Part of a small language model's weights: 111M tokens.
Each number is 128 + 24 x the weight over its row's rms, rounded and kept within 0 to 255. Layers, rows and columns count from 0. The size above them is the row's rms in percent of the matrix's.

# layer 5 MLP gate, 384x192, rms 0.0708, rows 348-359, columns 0-191
size [ 97  89  99  89 101  97  91  91 108 104 109  99]
[[131  81 187 121 152 161 153 171 105 114 152 140 128 127 117 157 132 106 141 120 135 105  94 134 128 132 138 151  85 114 149 119 126 111  99  89 141 171 140 154 113 112 146 151 111 143  78  89 149 146 172  87 152 147 138 118 103 149 113 113 174 107 158 132 111 110 122 137 127 121  80 109 124  98 151 110 109 122 162 154 131 111 115 121 114 131 157 111 137 142 107 108 113 154 142 139 115  88 107  90 194 155 135 171 171 128 127 131 151 141 126 153 124 179 162  99 142 147 113 136 103 131  75  92 133 138 150 125 151 133 125 120 149 129 130  74 111 131 122 130 107 126 164 185 123  98 138 138 118 119 165 151 134 140 114 144 113  80 176 136 110 143 147 123 105 127 133  82 124  89 123 159  95 132 105 111 113 103 132 155 118  90  79 124 131 133 133 146 123 148 128 172]
 [170 146 133 155 127 137 136 147 145 115 115 166 131 140  90 150 115 111 154 125 144 112 142 181 120 140 169 141 121 115 117 116 143 111 157 138  80 131  76 153 100 111 108 136 115  96 138 176 140 149 185 115 119 150 142  91 137 122  91 164 137 106 114  98 170 169 125 126 157 117 122 110 143 101 125 117 148 162 181  85 137 125 142 116 118 107 142 137  93 144 168 110 101 128  99 112 119 123 109 123 172 109 178 163 130 101 111 157 124 117 145 111 147 130 139 122 109 109 157 175 125 102 153 116 114  92 159 123 162 147 148 148  99 157 166 111 133  97 128  75  95 117 139 138 114 111 102 115  92 131  84 144 119 117  96 159 147 122 122 117 105 126 101 165 122  90 114 130 181 141 178 152 133 113 166 129 130 104 103 101  94 122 119 111 134 143 102  93 151 147 134 151]
 [131 138 158 171 124 138 121 150  98 102 119 113 113 125 127 108 119 123 149 108 154 102 110 157 157 115 197 103 111 104 136 121 216 114 100 128 158 148 130 133 164 107  97 109 126 102 141 103 121 120 173 112 160  99 152 110 144 116 109  67 178 143  93 134 107 131 155 127 131 161  71 147 124 130 130 114 172 109 109 134 120 145 103 145 109 149 124 102 133  90 144  97 128 113 116 147 100 138 150 148  82 106 152 120 111 125 152 120 114 131  87 137 134 127 154 136 194 115 135 108 109 131  79 108 134 107 113 133 170 140 145 115 219  85 104 109  98 100 110 137 125 101 121 141  84 132 125 119 116 121 155 103 133  90 133 145 108 142 136 108 123 156 112 129 121 105 128 114 147 145 149 106 158 133 120 135 129 123 118 142 109 108 148 187 116 127 134 129 134 115 142 120]
 [103 168  99  98  78 159 158 153 169 120 147 123 150 101 139 142 122 111 185  93 134  68  89 143 140 142 133  86 119 121 145 147 152  96 116 139 124 127 102 134 107 116 158 171 122 168 156 142 120 126  91 153 124 128 124 121 103 131 147 105 101 128 118  96  94 108 112 123  85 119 174 136 132 150 137 152 123  98 162 174 149 153 119 146 139 155  92 122 142 131 124 158 157 127 131 116 124 161 156 131 150  85 106 137 141  98 139 112 147 116 108 120 162 159 141 124 109  79 116 161 141 132 132  97 126 119 140 144 118 103 126 154 146 128 122 126 128 104 126 133  99  87 137 153 144 138 158 131 123 112  93 164 143 186 143 142 107 122 129  97 144 116 158 148 148 100  70  83 106 112 109 154  82 113 131 128 158 116 152  78 159 174 138 137 177 144 112 105 121 111 121 125]
 [ 81 122 106 133  72 142 186 172 131 104 161 159 139 153  70  78 113  90 147 132 140 139 125 112  94 100 106 111 141 115 116 100 159 116 113 139 144 138 108  98 149 127  84 117 105 116 129  94 135 126 164  81 116 124 104 122 105 141  94 132  95 126 155 114 157 116 133 110 130 102 124 140 138  96 131 124 149 181 143  99 153 116  92 132 136  81 131  89 159  40 111 129 129  99 153 112 113 137  91 126 143 124 143 160 148 147 135 160  85 131 140 148 137 141 138 107 118 140 115 125 102 112 116 121 126 141 115 134 168 136  99 148 133  93 133 108 112  94 128 112 105 104 107 146 115 152 106 102 119 131 134 165 105 145 141 151 120 122 128 118 100 136 127 110 160  76 136 134 185 114 123 114 123 149 147  84  81 137 165 107 131 129  90 125 151 150 156 109 116 110 145 132]
 [182 137 134 152 168 165 121 145 109 120 167  87 119  80  82 116 172 148 152 118 148 145 151 114 132 146 132 139 124 129 138 125 165 127 121 131 136 106 124 170 111 103 102 153 128 153 121 163 144  89 118 129 152 126 135 101 112 150 127 109 157 144 122 107 146 140 107 146 113 167 118 143 113 141 162 155  89  81 130 109 149 142 146 109 139 154  92 145 129 132 141 130 113 121 127  95 111 172 171 183 137 142 139  89 115 131 124 118 125 100 156 126 129 152 147 110 121 147 129  68  94 156 115 155 154 101 120 137 153 143 156 109 160 153 173 119  91 133  84 145  97  75 137  90 132 163 117 124 129 102 122 185 145 113  79 159 115 104 126  91 132 122 150 163  95 131 155 126 133  96 114 104 121 114 119 144 148 145 104 112 102 128 170 133 109 118 137 104 160  90 158 145]
 [161 125 133 136 142 152 135 166  92 133 115 107 126 139  89 107 124 163 123 130 153 108 144 141 108 120 123 163 115 135 109 122 116 147 108 147  90 134 124 184 136 194 107 108 130 110 136 106 175 104 134 144 152 178 120 150 107 141 126  95 182  88 172 112 141 112 153  94 114 155 109  87 130 109 107 123 115 101 134 127 119 118 136 118 154 131 143 132 108 105 124  87 119 121 122 162  83 135 136 168 146 162 118 123 120 132  98 149  98 120 111 156 127 157 163 104 107 118 161 153 109 114 145 122 157 117 148 135 104 157 123  83 128 121 131 121 107 131 137 147 113 141 103 109 145 141  96 106 137 157 182 163 113  83 112 110 134 106 153 104 120 164  78 106  78 126 137  84 134 111 139 131 147 134 122 134 114 174 123 157  74  46 128 109 120 131 141 127 151 134 110  94]
 [134 183  97 119 106 118 138 144 115 141  95 149 113 121 151 138 123 109 116 164 150 128 105 132 126 118 104  87  89 116 131 158  93 134 113 120  98 111 149 130 121 139 119 143 134  88 118 102  83 149 110 105 116 150 126 117 127 148 118 120 133  66 107 153 139 124 103 151 111  97 139 126 132 141 109 151 132 151 107 141 135 148 113 132 173 126 122 130 162 116 142 116 174 137 125 163 196 188 115 101 109 101  92 118 107 131 137 121 114  92 130  61 135 100 112  99 135 172  98 174 183 103 115 172 131 147  68 150  88 103  88  96 126  85 114 149  89 153 118 143 161 103 132 114 125  88 106  98 128  87 132  98 107 128 127 125 133 157 106 128  79 138 112 106 125 137 122 139 118 134  96 136 158 156 125 123 124 119 100  96 174 140 130 119 140 133 133 126 149 117 140 154]
 [108 139  95 129 145 116 101 147 141 142  91 134 119 117 154 122 143  92 104 145 111 136  91  78 128 120 112 111 131 111 183 115 120 104 138 105 138 119 161 132 115 120 108 126 118 104 101  97 133 140 115 101  97 123 107 106 118 129 178 126 106 149 116 160 136 154 127 108 157 138 113 104 125 147 111 121 123 107  95 120 127 163 140 180  94 122 149 124  90 150 117 106 122 160 163 125 148 112 163  93 105 101 121 132  90 170  96 165 114 132 183 104  89  91  92 116 102 115 142 104 158 102 145 113 119 127 144 136  92 116 180 155 132 140 151 120 116 112 117 178 146 138 104 121 115 120 120 126  87  78 131 120  93 137  78 133 156 119  97 130 115 102 125 123 153 141 124 181 138 138 112 136 124 125 175 148  81 131 121 132 169 133 168 103 137  79 131 125  55 126  99 139]
 [ 99 102 138 111 127 211 113 124  97 120 128 107 131 149 122 117 110 143 114 150 122 107 137 128  78 143 105 141 104 124 106 121  83 126  88  99  85 149 141 146 110 178 110 150 139 115 118 142 135  84 165 106 106 133 102 154 152 162  54 130 165 108 126 130 116 124 172 121 178 115 114 127 156  99 157 113 133 125 125 106 135 108 120 162  90 141 180  57  99 116 174 125 112 120 107  93 128 130 142 115 146 117 139 105  87 148  99 144 140 140 117 142 131 117 106  98 148 146 155 148 165  89 156 124 100 164 181 116  90 133 125 106 140 100  97  99 118  95 132 172 159 115 142 111 151 126 116 116 156 119 140 137 147 131 137 111 149 128 117 139 108 113 134 162 163 105 147  88 136 127 109 164 151 113 149 145 123 120 102 136 116 120 114 114 151 162 124 115 121 139 136 109]
 [ 87  75 115 128 114  93 150 116 148 151 101 143  99 117 173 135 119  90  96 125 134 125 113  96 149 138 117  99 115 142 126 135 122 129 165  80 179  85 173 121 111 104 141 161 119 170  93 101  89 157 135 110  77 137 104 154 146 112 148 124  77 135  91 143 141 108 142 117 113 141 138 122 110 122 162 121 157 123 128 151  72 148 159 145 140 112 112 121 116 162 117 148 113 133 128 139 159  96 110 129 146 104 121 138  83 126 129 121 148 126 155 111 101 137 118 164 155 125 119 124 173 138 157 113  78 108 124 118 111  95  93  81 111 109 107 156 114 168 125  98 165 125 167 154 125  71 146 139 106 128 158 102 144 127 143 129 161  93 139 140 154 141 150 133 168 142 104 136 104 121 108  92 135 139 124 109 102 140 151 132 157 182 102 119 151 149 138 101 109 128 147 139]
 [103  72 132 116 123 136 124 108 148 116 110 128 145 137 163 148 128 110 102 117 144 103 107 131  95 112 106 115  89 123 123  66 137 123 136 124 128 106 166 131 120  97 118 135 107  90 158 121 126 144 106  55 115 123 153 135 123 130 119 134 104 164  95 155 137 130 139 164 113 117  95 116 115 164 125 164 126 143 105 135 108 141 169 128 100 135 157 135 186  81 100 113 112 164 130 133 121 137 154 128 129 143 151 122  62 101 146 200 121 191 141 136 142  74 135 125 138 125 130 104 110 142 136 131 174 137 132 158 124 178 112 141 137 114 109 155 119 129 119 114 132 135 130 135 115  85 117 139 135 135 110 152  65  96 162 140  97 126 118  87  73 151 122 125 151 120 120 127 133 154 127 146 125 129 112 101 104 100  82 114 154 133 153 164 106 130 139 152 126 141 132 177]]
# layer 5 MLP up, 384x192, rms 0.0689, rows 348-359, columns 0-191
size [104  96  90  87 105  99  94 100 106 105 106 101]
[[136  79 166 107 125  92 162 167 128 133 143 129 125 113 144 159 108 124 153 135 141 114 109 159 139 145 154 128 125 129 145 153 153 132  94 131 178 159 100 158  98 121 140 117 137 117  91 113 143 148 147 136 137 146 114  91 130 131 138 113 167 132 132 101 154 108 129 157  98  89 122 143 111  92 131 146 111 137 162 139 144 114 130 142 168 141 186 117 118 172 128 123 126 111 146 124 114 131 120  90 148 158  88 205 172 107 143  90 118 134 108 130 107 186 138 101  90 138 130 183 150 110  86 113 110 145 120 132 105 131 125 146 119 111 137 136 129 137 161 151 154 109 182 141 194  93 159 156 120 114 159 142 102 121 114 123 132 102 174 164 143 114 126 112 114 172 121 137 120 107 122 140  98 139  90 114  92 109 162 128 140  94  94 129 131 112 144 134 124 174 139 138]
 [164 102 102 122 114 157 157 109 150  92 155  97 140 131 130 136 129 156 168 153 136 152 136  98 128 161 132 186 107 132 101  89 143 115 109  87 148  76 155 157 140 143 141 146 117 128 128 179 179 118  83 135 117 111 124 121 126 104 184 126  98 133 139 105 120 112 105 113  86 118 169 121  65 127 127  84 123 117 149 122 138 121 105  74 150 155 104 124 143 139 136 170 116 127 100 133  80 148 119  87 148 110 131 147 127 158 140 124 146 127 125  83 121 161 110 176 108 117 167 122  84 146 154 114 125 116 143 118 104 123 137  94 142 123 109 100 144 144  99 103 146 118 123 145 186 129 133 118 127 127 115 142 132 115 150 115 106 112 103 104 149 179 125 141 104 141 131 149 137 111 119 141 131 145 112 150 142  91 103 132 118 136 114 109 148 164 172 119  80 135 142  76]
 [ 96 152 151 139 146  83 165 109 114 115 129 120 115 146 134 118 119 116 133 136 173 132 120 114 142 140 165  99 156 160 154 128 180 124  85 142 152 158 135 145 158 132 106 126 143 131 129 126 108 113 159 113 109 132 160 141 154 134 133  95 155 151  48 111 133 110  90 111 138  85 116 175 137 164 149  94 165 112 106 106 183 145 119 122 150 182 144  93 113 124 139 167 159  90 131 134 117 144 101 159 124 137 134 130 118 110 161  93 113  77  92 112 115 124 100 148 144 132 134  99 167 129 126 102 118  90  94 134 155  99 109 119 140 123 112 119 140 147 134 123 146 125 146 118 166  89 165 123 134  88 153 114 118 115 156 158 128 145 110 136 120 117 150 126 133 150  96 118 160 138 118 103 152 136 137 141  77 118 106 101 157 175 144 158 160  95 147 120 102  86 165 116]
 [110 129 150 118 103 138 119 107 157 137 138  97 135 113 111 145 136 105 109 186 109 169 150 143 159 154  86 112  75 140 142 107 111 113  86 102  93 139 142 151 130  97  86  84 113 160 154 156 145 131 124 122  84 117 166 107  91 166 136 168  95 129 134 129 126  90 188 105 163 110 134 140 100 134 194 116 127 126 128 123 140 127 135 164 132  76 145 157  97 154 113 133 114  76 133 159 150 120 125 113 118 114 109 157 131 161 192 135 144  98 129 101 130 135 143 137 126 149 119 121 140 160 142  97 144 134 132 144 100 126 113 126 149 145 146 145 139 142 133 134 140 110 159 162 119 163 154 127 167 152 174 113 118 164 118 130 108 121  63 166  91 113  94 100 136 159 152 134 127 159 127 131 136 146 116 164 137 143 131 141 126 148 125 148 112 154 152 126 153 118 149 153]
 [150 151 173 101 113 145 166 115 122 154 131 124 157 164 120 160 174 146 103 152 118 146 165 100 116 129 108  99 152 119  88 107  79 155 151 164 114 128 124 133  86 142 132 120 151  98 109  98 101 113 147 119 145 131  89 130 132 134  96 150 119 125  90 123 128 139 116 126 175 129 136 127 104 150 135 102 134 104 103 124 107 126 156 176 140 105 123 133 124 157  97 152 129 150 125 111 140  89  92 134 108  89 131 136 114 171 110 142 142 109 183 121 149  87  91 145 108 139 128  85 137 109 161 115 125 144 112 123 102  80 152 110 102 127  67 132 126 143 103 139 173 119 139 132 116 118 107 118 135 112 154 135 142  73 152 147 161 154 155 104 129 138 113 114 136 147  98 173 116 128 148 124 125 134 132  83 132 154  74 128 101  48 144  96 130 126 121 153  93 133 112 152]
 [126  85 115 130 178 172 132 107 112 143 155 110 135 146  88 132 131 161 172 118  81 187 135 118 108 144 140 175 144 151 123 145 135 127 150 168 151 130 120 138 174 135 160 128 120 166  81  99 138 117 132 136 113 102 119  79 157 134 115 135 124 136 133 150 150  82 101 122 133 124 117 145 119 179 124 135 143  85  76 100 133 134 142 132 129 130 148 139 133 136 117 151 119 122 110 113 136 127 123 165 157 100 132 104 145 140 146 113 136 112 120 129 140 146 109 161 158 159 141  74  87  98 103 142 139  93 109  83 185 135 126 140 160 122 161 119 148  98 135 157 156 140 141  99 115 133 182 131 141 112 130 154 126 136 116 156 189  88  82 142 144 135 128 133 102 125 129 115 153 108 147  92 107 140 135 144 154 125 169 112 124 182 139 138 152 107 169 100 126 136 155 110]
 [139 101 119 112 120 164 101 114 126 108  80  91 114 168 125 165 114 105 112 132 114 134 164 122 117 107 135 123 125 109 132 132 136 132 110 138 142 131 119  92 141 129 148  96 133  99 117 135 148 140 138 140 132 158 106  90 119 135 195 119 118 144  91  78 168 189 148 160  69 157 141 140  99  91 134 155 139 115 153  95 122 149 148 122 142 104 127  77 125 147  87 153 137 113 110 119 104  92 158 143 108 123 105 113  93 132 129 133  90 179 143 148  97 123 163 111  78 111  97 164 167 180  85 146  87 132 132 125 102 129 140 120 133 171 138 146 102 113 107 112 102 160 112 145 145 145  94 124 117 125 152 136 147 132  80 132 124  96  88 106 144 128 120 127 173 133 119 125 122 142  95 142 116 118 177 104 153  97 146 147 119  99 128  89 106 145 128 119 123 106 134 109]
 [ 92 140 114 118 129  98 156 140 178 138 126 130 140 127 120 142 103  91 138 107 124 152 128  95 106 112 111 119 124  91 123 121 139 125 110 132 124 148 127 142 147 132  66 107 139 142 131 136 125 118 108 133 117 129  77 150 145 118 101 161 110 139 115  94 149 150 106  91 137 130 101 160 115 120  95 144  94 126 140 119 118  82 132  90 111 130 125  74  89 126 111 142 102  97 144 117  77  89 124 172 140 158 122 179 140 164 124 129 120 141 164 164 146 141 140 173 125 105 164  94 142 159 107  79  79 101 133 155 125 162 127 102 111 164 128 152 163 110 136 152 128 152 134 125 144 156 143 163 107 159 135 136 103 111 120 107 156  72 173 136 154  92 151 124 167  99 129 185 114 126 138  92 165 134 174 127  98  98 120 142 124 148 127 131 152 134 105 153 128 126  87 116]
 [141 144 126 167 136 142 152 132 154 123 117 116 100 144 126 106 116 101 134 112 140 142 129 176 118  65  91 110 110  85 112 113 113  95 139 135 159 131 135 149  97 136  81 112 167 146 122 120 134 107  96 109 152 134 109 130 129  94 105 124  86 100 125 132 126 157 119 130 136 140 108 114 126 139 138 151 140 170  84 101 154 159 193 105 171 134 107 124 129 129 127 133 143 138 127 164 178 153 106 190 129 111 114 121 131 123 138 112 122 104 155 115  95 108 101 165  90 128 128 125 154 151 126  94 148 133  88 134 112 121  96 124 128 120  93 142 118 129 136 135 118 129 118 165 154 128 127 130  93 112 135 150 109 106 136 142 110  92  95 155 146 124 157  95 130 118 148 145  75 113  95 133 160 135 203  66 151 102 144 137 155 153 102 164 138 156 143  93 121  72 115 152]
 [125 117 138 152 122 151 129 132 125 157 170  90 110 124 123 104 154 146 113 137 125 116 136 163 156 116 118 157 162 133 152 128 146 172 151 118 112 147 129 105 141 127 102 104 125 109 112 132 111 148 111 156 119 171 116 129 114 109 124 154 163 132  96 165 146 135 121 100 138 116 121 164 120  97 119 136 124 107 158 136 187 122 185 142 140 126 151 112 131  98 113 136 126 189 127 104 106  90 142 137 126  99 110 144 120 123 161 122 109 110 148 104  80 153 149 112 115 181 104  72  67 139 143  92 137 146 133 102 151  94 116 121 101  94 155 133 133 149 143 150 103 138 102 140 166 121 239 141 127 127 138 126 129 115 130 156 108  83 130 169 141 156 118  94 113  93 138 132 112 112 134 122 123 138 128 118 126 141  97 164 160 139 101 164 172 139 119 106 100 118 148 130]
 [148 148 113 120 154 128 132 117 130 116 154 153 109 117 104 109 112 129 137 141 138 161 103 111 112 130 131 148 157 143 154 119 116 118 107 153 144 173 115 152 124 131 101 135 130 123 152 129 128 128 106 156 152 143 165 100 142 110 137 168 163 128 128 132  89 118  79 155 170 116  76 124 159 149 120 123 106 128  99 111 113 104 119 143  99 172 164 162 100 109 143 152 155 110 135 132 117 121 110 166 147 102  96  90 162 136 126 115 123  87  95 152 141  83 106 106 102 152 181 127 132  92 109 118 136 134  84 120 135 141 139 180 118 114 108 128 130  99 111 189 106 139  94 112 177 129 133 128 136 102  86 174 123 113 119 115  94 145 146 142 111  94 138 110  95 153 120 157 159 131 135 125 157  89  97 150 141 145  83 115 124 105 168 120 174  70 104 181 138 136 156 120]
 [ 93 125 102 104 129 114 161  86 150 109 107 121 110 150 146 160 115 136 112 127 116 152  91 116 107 105 113 106 117 108 139  75 108 123 133 104 125  89 147  84 118 138  97 102 151 132 126 116  87 127  84 124  84 107 103 161 155 139 149 124  88 163  77 157 142 122 116 100 102 108 128 153 141 151 123 114 125 172 103 100 116 126 138 121 137 163 158 157 125 116 101 152 145 147 104 138 165 158 146 124 128 114 116 131 109 113 167 133 100 146 158 106 117 105 126 111 141 139 116 157 129 116 119 125 145 119 128 161  85 131  86 145 113 127 108 195 140 129 135 110 162 103 101 135 115  97 178 154 119  99  87 133  75 103 148 136 160 142 143 145 103 123 119 143 180 122 106 142 113 128  84 102 141 128 109  87 107 118  92 101 184 190 126 138 153 129 100 119 131 128 140 158]]
# layer 5 MLP down (transposed), 384x192, rms 0.0594, rows 348-359, columns 0-191
size [106  95  91  86 103  99  97  93 103 105 106  98]
[[130 120 121 103 114  56 111 103 133 127 110  98 130 124 111 147 154 126 175 176 117 140 149 116 160 157 154 145 145 118 114 146 142 141 143 148 163 143 116 116 122 155  85 116 125 137 119 130 106 161 139 175  91 142 123 135 196 133 155 100 144 128 138  82 180 113 117 135 139 102 148 129 132 114 148 129 136 148 131 175 144 137 132 158 162 111 166 109 102 162 144 150 144  85 101 102 140 157 135  94 112 138 100 153 147 137 129 102  90 133 100 120 115 166 138 123  98 114 104 151 123 134 140 175 129  98 112 157 121 123  92 147 126 129 151 196 154 133 158 130 138 108 159 131 168 124 154 145 115  89 123 150  97 106 116  98 145 144 173 122 164 128 127 102 154 181  84 148 104 122  93 142 130 131 110 157 108  85 139 134 132 114 113 117 122  83 153 117 127 113  95 127]
 [117  96 123  98 113 124 112 108 143  51 110 147  84 131 148  81 160 158 121 173 130 138 112  93  95 118 147 159 146 131 120 122 161 151 145 128  92 109 128 129 167 135 118 170 105 140 135 141 154 135  84 117 111 162  94 156  70 135 147  84 116 104 150 119 109  74 135 127 142 126 112 124 134 163 119 126 117  76 160 143 140 119 129 130 137 107 106 115 122  81 114 169 108 113  74 165 111 138 149 111 128 123 130  89 120 126 134 123 148 143 103  85 134 160 142 140 148 158 102  94  98 151 114 122 181 107 137 137 119 152 142 126 194 139 112  99 107  84 126 121 134 135 158 139 151 131 126  99 112 113  78  75 190 138 126 121 100 131 137 116 116 131 129 120  97 134 117 109 134 148 147  99 141 154 134 137 135 108 117 144 145 113  89 140 153 132 131 102 115 133 143 101]
 [132 140 133  92 170  89 166 117 153 167 165 120 140 163 129 132 113 117 112 134 125 153 104  68 134 112 107 108 126 157 128  88  99 113 121 129 101 136 116 143 101 149 118 118 127 117 115 144 138 126 116 149  75 153 131 135  74 174 128 148  84 133  90 114 152  99 118 117 140  99 169 145 120 146 139 119  97  93 151 120 132 112 154 101 178 123 135 144 121 132 134 161 139 107 153 103 102 120  62 121 156 157 118 136 150 137 156 137 107 102 160  94 113 141  95 134  76 138 121 103 181  97 141 126 105 104 103  91 101  83 120 118  72 135 141 138 178 177 103 136 138 134 147  92 173  82 144 127 128 100 127 101 156 109 136 165 126 138 113 121 135 103 127 143 126 126 135 126 142 123 103 127 114 153 143 125  71 103 146 104 111 159 140 108 149 100 137 119 123 129 134 134]
 [137 115 139 148 185 158 119 116 114  90 139 114  86 135 149  98 125  96 164 136 144 147 118 109 124 133 149 107 142 119 119 129  96 112 141 107 125 134 129  79 149 146 134 136 105 100 146 168 129 153 135 147 134  96 102 172  67 154  92 166 163 111 184 113 140 131 125 136  90 148  81 140 151  88  96  98 148 157 115 135 116 105  97 107 175 147 139 137 144 123 142  91 119 122 139 110 113 155 137 126  97 168 166 140 132 145 117 125 121 145 121 142 138 135 171 174 157 139 121 113 117 130 145 135  91 171 160 115 114 175  82 110  82 109 173 136 131 117  92  82 120 156 123 135 149  84 108 126 162 103 132 160 137 150 125 156 128 145 131 132 151 154 143 152  97 121 150 135 149 122 138 107 143 112  92 147 115 126 123  81 124 117 111 118 154  86 165 135 157  99 114 114]
 [113 125 116 134 145 110 147 120  95 160 143  90 135 125 110 150 160 151  82 152 154 113 134 145 187 146 141 157 124 118 133  93 141 118 126 144 169  82 120 161 104 118 128 147 112 118 155 136 100 128  93 105 123 132 149 125 107 112 136 135  94 113 121 103  89 154 110 133 149 125 150  94 110 148 177 132 140 128 146 153  79 161 124  96 138 135 129 129 109 163 133 130 142 124 128 123 110  99 134 125 111 117 140 161 128 155 131 130 138 142 147  78 122 106 121 146 111 151 133 125 154 158 130 120 141 144 156 151  90  94 139 100  77 111 133 130 110 140 141 170 142 144 137  88 142 131 152 130 115 132 102 117  94  31 101 168 151 160  98 148 121 164  98 135 127 152 109 132 134 142 109 162 171  94 119 130 158 163  72 158 142 107 181 167  81 129 133 125 113 125 171 142]
 [ 89  86  89 117 148 169 147 104 105 141 131 153 120 157  96 133  90 142 113 147  67 141 117 109 112 120 149 153 149 129 105  86 121 138 141 186 152 148 124 135 191 165 148 112  99 132  99  67 135 147 124 154 129  91 119  84 157 144 110 111 132 127 152 138 115  77 126  99 180  99 132 150  99 148 112 117 118 100  81 108 107 110 127 149 130 121 141 134 137 143 110 154 139 144 134 131 132 133 136 142 124 104 118 138 120 124 163 125 144 154 111 124 123 132  96 137 170 123 143 137 120 102  89 119 150 113 116  66 171 122 118 145 140 116 135 103 149 111 124 165 157 154 134 114 119 108 146 115 120 136 136 154 114 122 146 142 185  80 111 135 129 130  99 122 120 148  92 118 164 117 155 109 121 153 146 115 159  93 170 114 123 171 127 139 157 155 169 138 137 152 167  86]
 [149 146 150 118 128 134  98 121 116 140  89 117 111 101 108 153 157 110 160 115 147 131 146 112 133 116  99 124 122 142 145 129 144  91 104 147 129 132 125  88 166 169 168  90 143  94 144 117 120 160 126 130 151 109 103 117 114 115 136 134 183 138 118 102 144 227 132 166  85 155 119 155 107 142 125 132 141 104 136 116 134 130  96 116 111  98 125 102 101 148  99 154 126 143 120 122 149  76 120 147 125  70 116 115 144 135 104 159 127 150 124 141 154 115 151  90  93  98  90 146 176 166  69 129 123 120 156  83  83 136 141 106 133 142 147 122 145 139  80 135  72 109 141 131 134 131  93 103  88 156 157 169 112 104 103 116 140 140 127 111 124 173 108 149 142 113 127 115 115 132 134 144 137 143 134 119 140 134 187 120 103 110 133 108  94 151 122 131 123 118  99 135]
 [ 98  83 148 154 134 168 111  98 107  98 185 118 124 135 102 132 135 156 130 122 111 111 124 132 166 138 132 173 130 170 118 136 132 117 146 126 157 148 113 141 106  96 180 112 146 134 169 138 158 120 175 136 168 117 139 128 107 138 138  97 129 148 168 126  86 116 145 154 131 150 143 139 131 168 157  79 142  64 153 146  88 152 120 164 140 104 133 189 115 147 126 129 119 135 131 131 137 115 155 115 132 137 141  92 130 112  97 152 122 140  83 138 113 148 111 113 156 104 105 126  99 130 174 130 157 169 159 127 151 120 125 159 132 111 126  90 130 140 119 118 134 114 136 145 115 133 136 114 124 129 148 101 151 126 114 171 113 199 109 140 133 145  87  98 125 136 136  92 159 121 139 137  80  87 113 145 171 139 128 123 105 113 126 145  83 139 129  84 112 160 180 123]
 [137 127 134 135 106  90 101 116 131 148 143 154 141 115  90 147 158 150 119 127 125  97 112 128 129 146 179 143 121 150  85 145 146 176 107 138 128 150 116 107 156 139 180 157 118 139 155 143 146 146 167 144 147 144 149 188 152 147 104 142 146 136 156  99 134 113  96 115 123 103 143 135 148 134 138 118 149 105 166 183  99 109  95 127 129 145 131 127 162 124 134 127 135 114 128 129 106 144 129 115 143 169 169 121 162 106 140 103 134 139  75 151 165 172 189 115 152 121 119 124  68 109 104 130 118 147 169 126 140 103 111 129 124 125 117 115 118 156 124 105  97 108 164 104 126 136 134 106 151 174 101  93 131 111 136 101 111 160 142 135 108 162 131 151 118 138 139  92 144 102 145 136 123 139  80 159 145 153 112 115  63 116 108 115 109 156 142 148 189 152 179 126]
 [153 141 111 110 108  67 140 151 160 135  96 139 152 106 166 133  93 125 121 114 126 155 166 106 157 128  74 113 109 117 131 144 115 116  41 131 192 150 115 149 160 119 121 109 136 188 106 142 142 151 120 142 142  90 119 124 111 132 172 115  87 158 131 108 116 144 141 178 108 117 142 134 136 142 108 132 124 143 111 150  69 153  91 115 113 153 124 144 100 129 135 101 138 125 123 147 115 135 119 179  85 143 163 108 159 114 144 124 145 143 147 127 161 139 148 169 137 107 121 113 151 164  83 143 103 133 123 125 132 135 120 141 136 145 129 147 127 147 119  91 139 162 131 130 119 146  71 116 135 179 121 131 148 179 147 110 138 136 113 101 156 114 115 155 116 149 130 109 155 104 136 139 157 101 140 109 129 109 177 157 102 136 154  95 111 119 169 148 143 110  99 120]
 [ 97 124 155 133  89 120 136 153 131 143 116 114 162 138 139 151 169 123 104  94 126 142 168 156 119 124 123 128 125 107  91 142 141 125 147 115  82 121 172  98 137 114 140  86  93 115 117 129 124 142 153 124 114  84 117 118 116 137 110 123 133 126 144  87 152 176 165  99 105 133 179 138  84 123 148 144 131 128 159 140 127 146 124 111 137  74 110 107 134 134 135 114 128 150 134 101 146 116 133  94 120 143 172 162 111 130  99 137 140 154 147 106 146 138 139 135 147 109  71 119 105 170 109 105 140 135 175 149 131 111 143  61 168 149 128  98 149 148 118 106 110 123 138 123  82 176 114 107 113 141 169  98 146  97 160 143 152 125 103 112 133 126 146 145 127 129 152  93 117 128 153 127  89 154 117 120 160 117 163 145 118 133  96  99  69 192 162  76 134 124 101 130]
 [152 159 114 145 114 129 140 155 137 134 167 115 106 119  87 131 136 135 118 156 132 180 151 122 124  94 143 148 149 102 104 118 132 147 154 136 130 156 126 100 125 124 101 109 162 152 110 123 142 121 142 197 103 131 138 118 133 127 138 103 106  88 139  82  88 134 107 118 106 115 169 134 141 112 144 132 127 110  91 151 142 130 103 146 152 134 106 160  67 174 156 126 138 106 112 115 135 144 113 124 115  84  70 154 192 126 125  78 124  89 141 114 136 186 131 125 140 119 142 150 141 123 131 126  87 128 142 114 133  96 108 106 153 148 146 128 124 129 105 135 154 100 112 152 132 180 168 130 116 144 101 107 175 135 124 139 182 122 138 178 143 119 123 142 171 132 157 133  75 113 124  88 152 133 141 152 154 140 136 140 116 154  73  98 140 163  92 125 131 145 122 107]]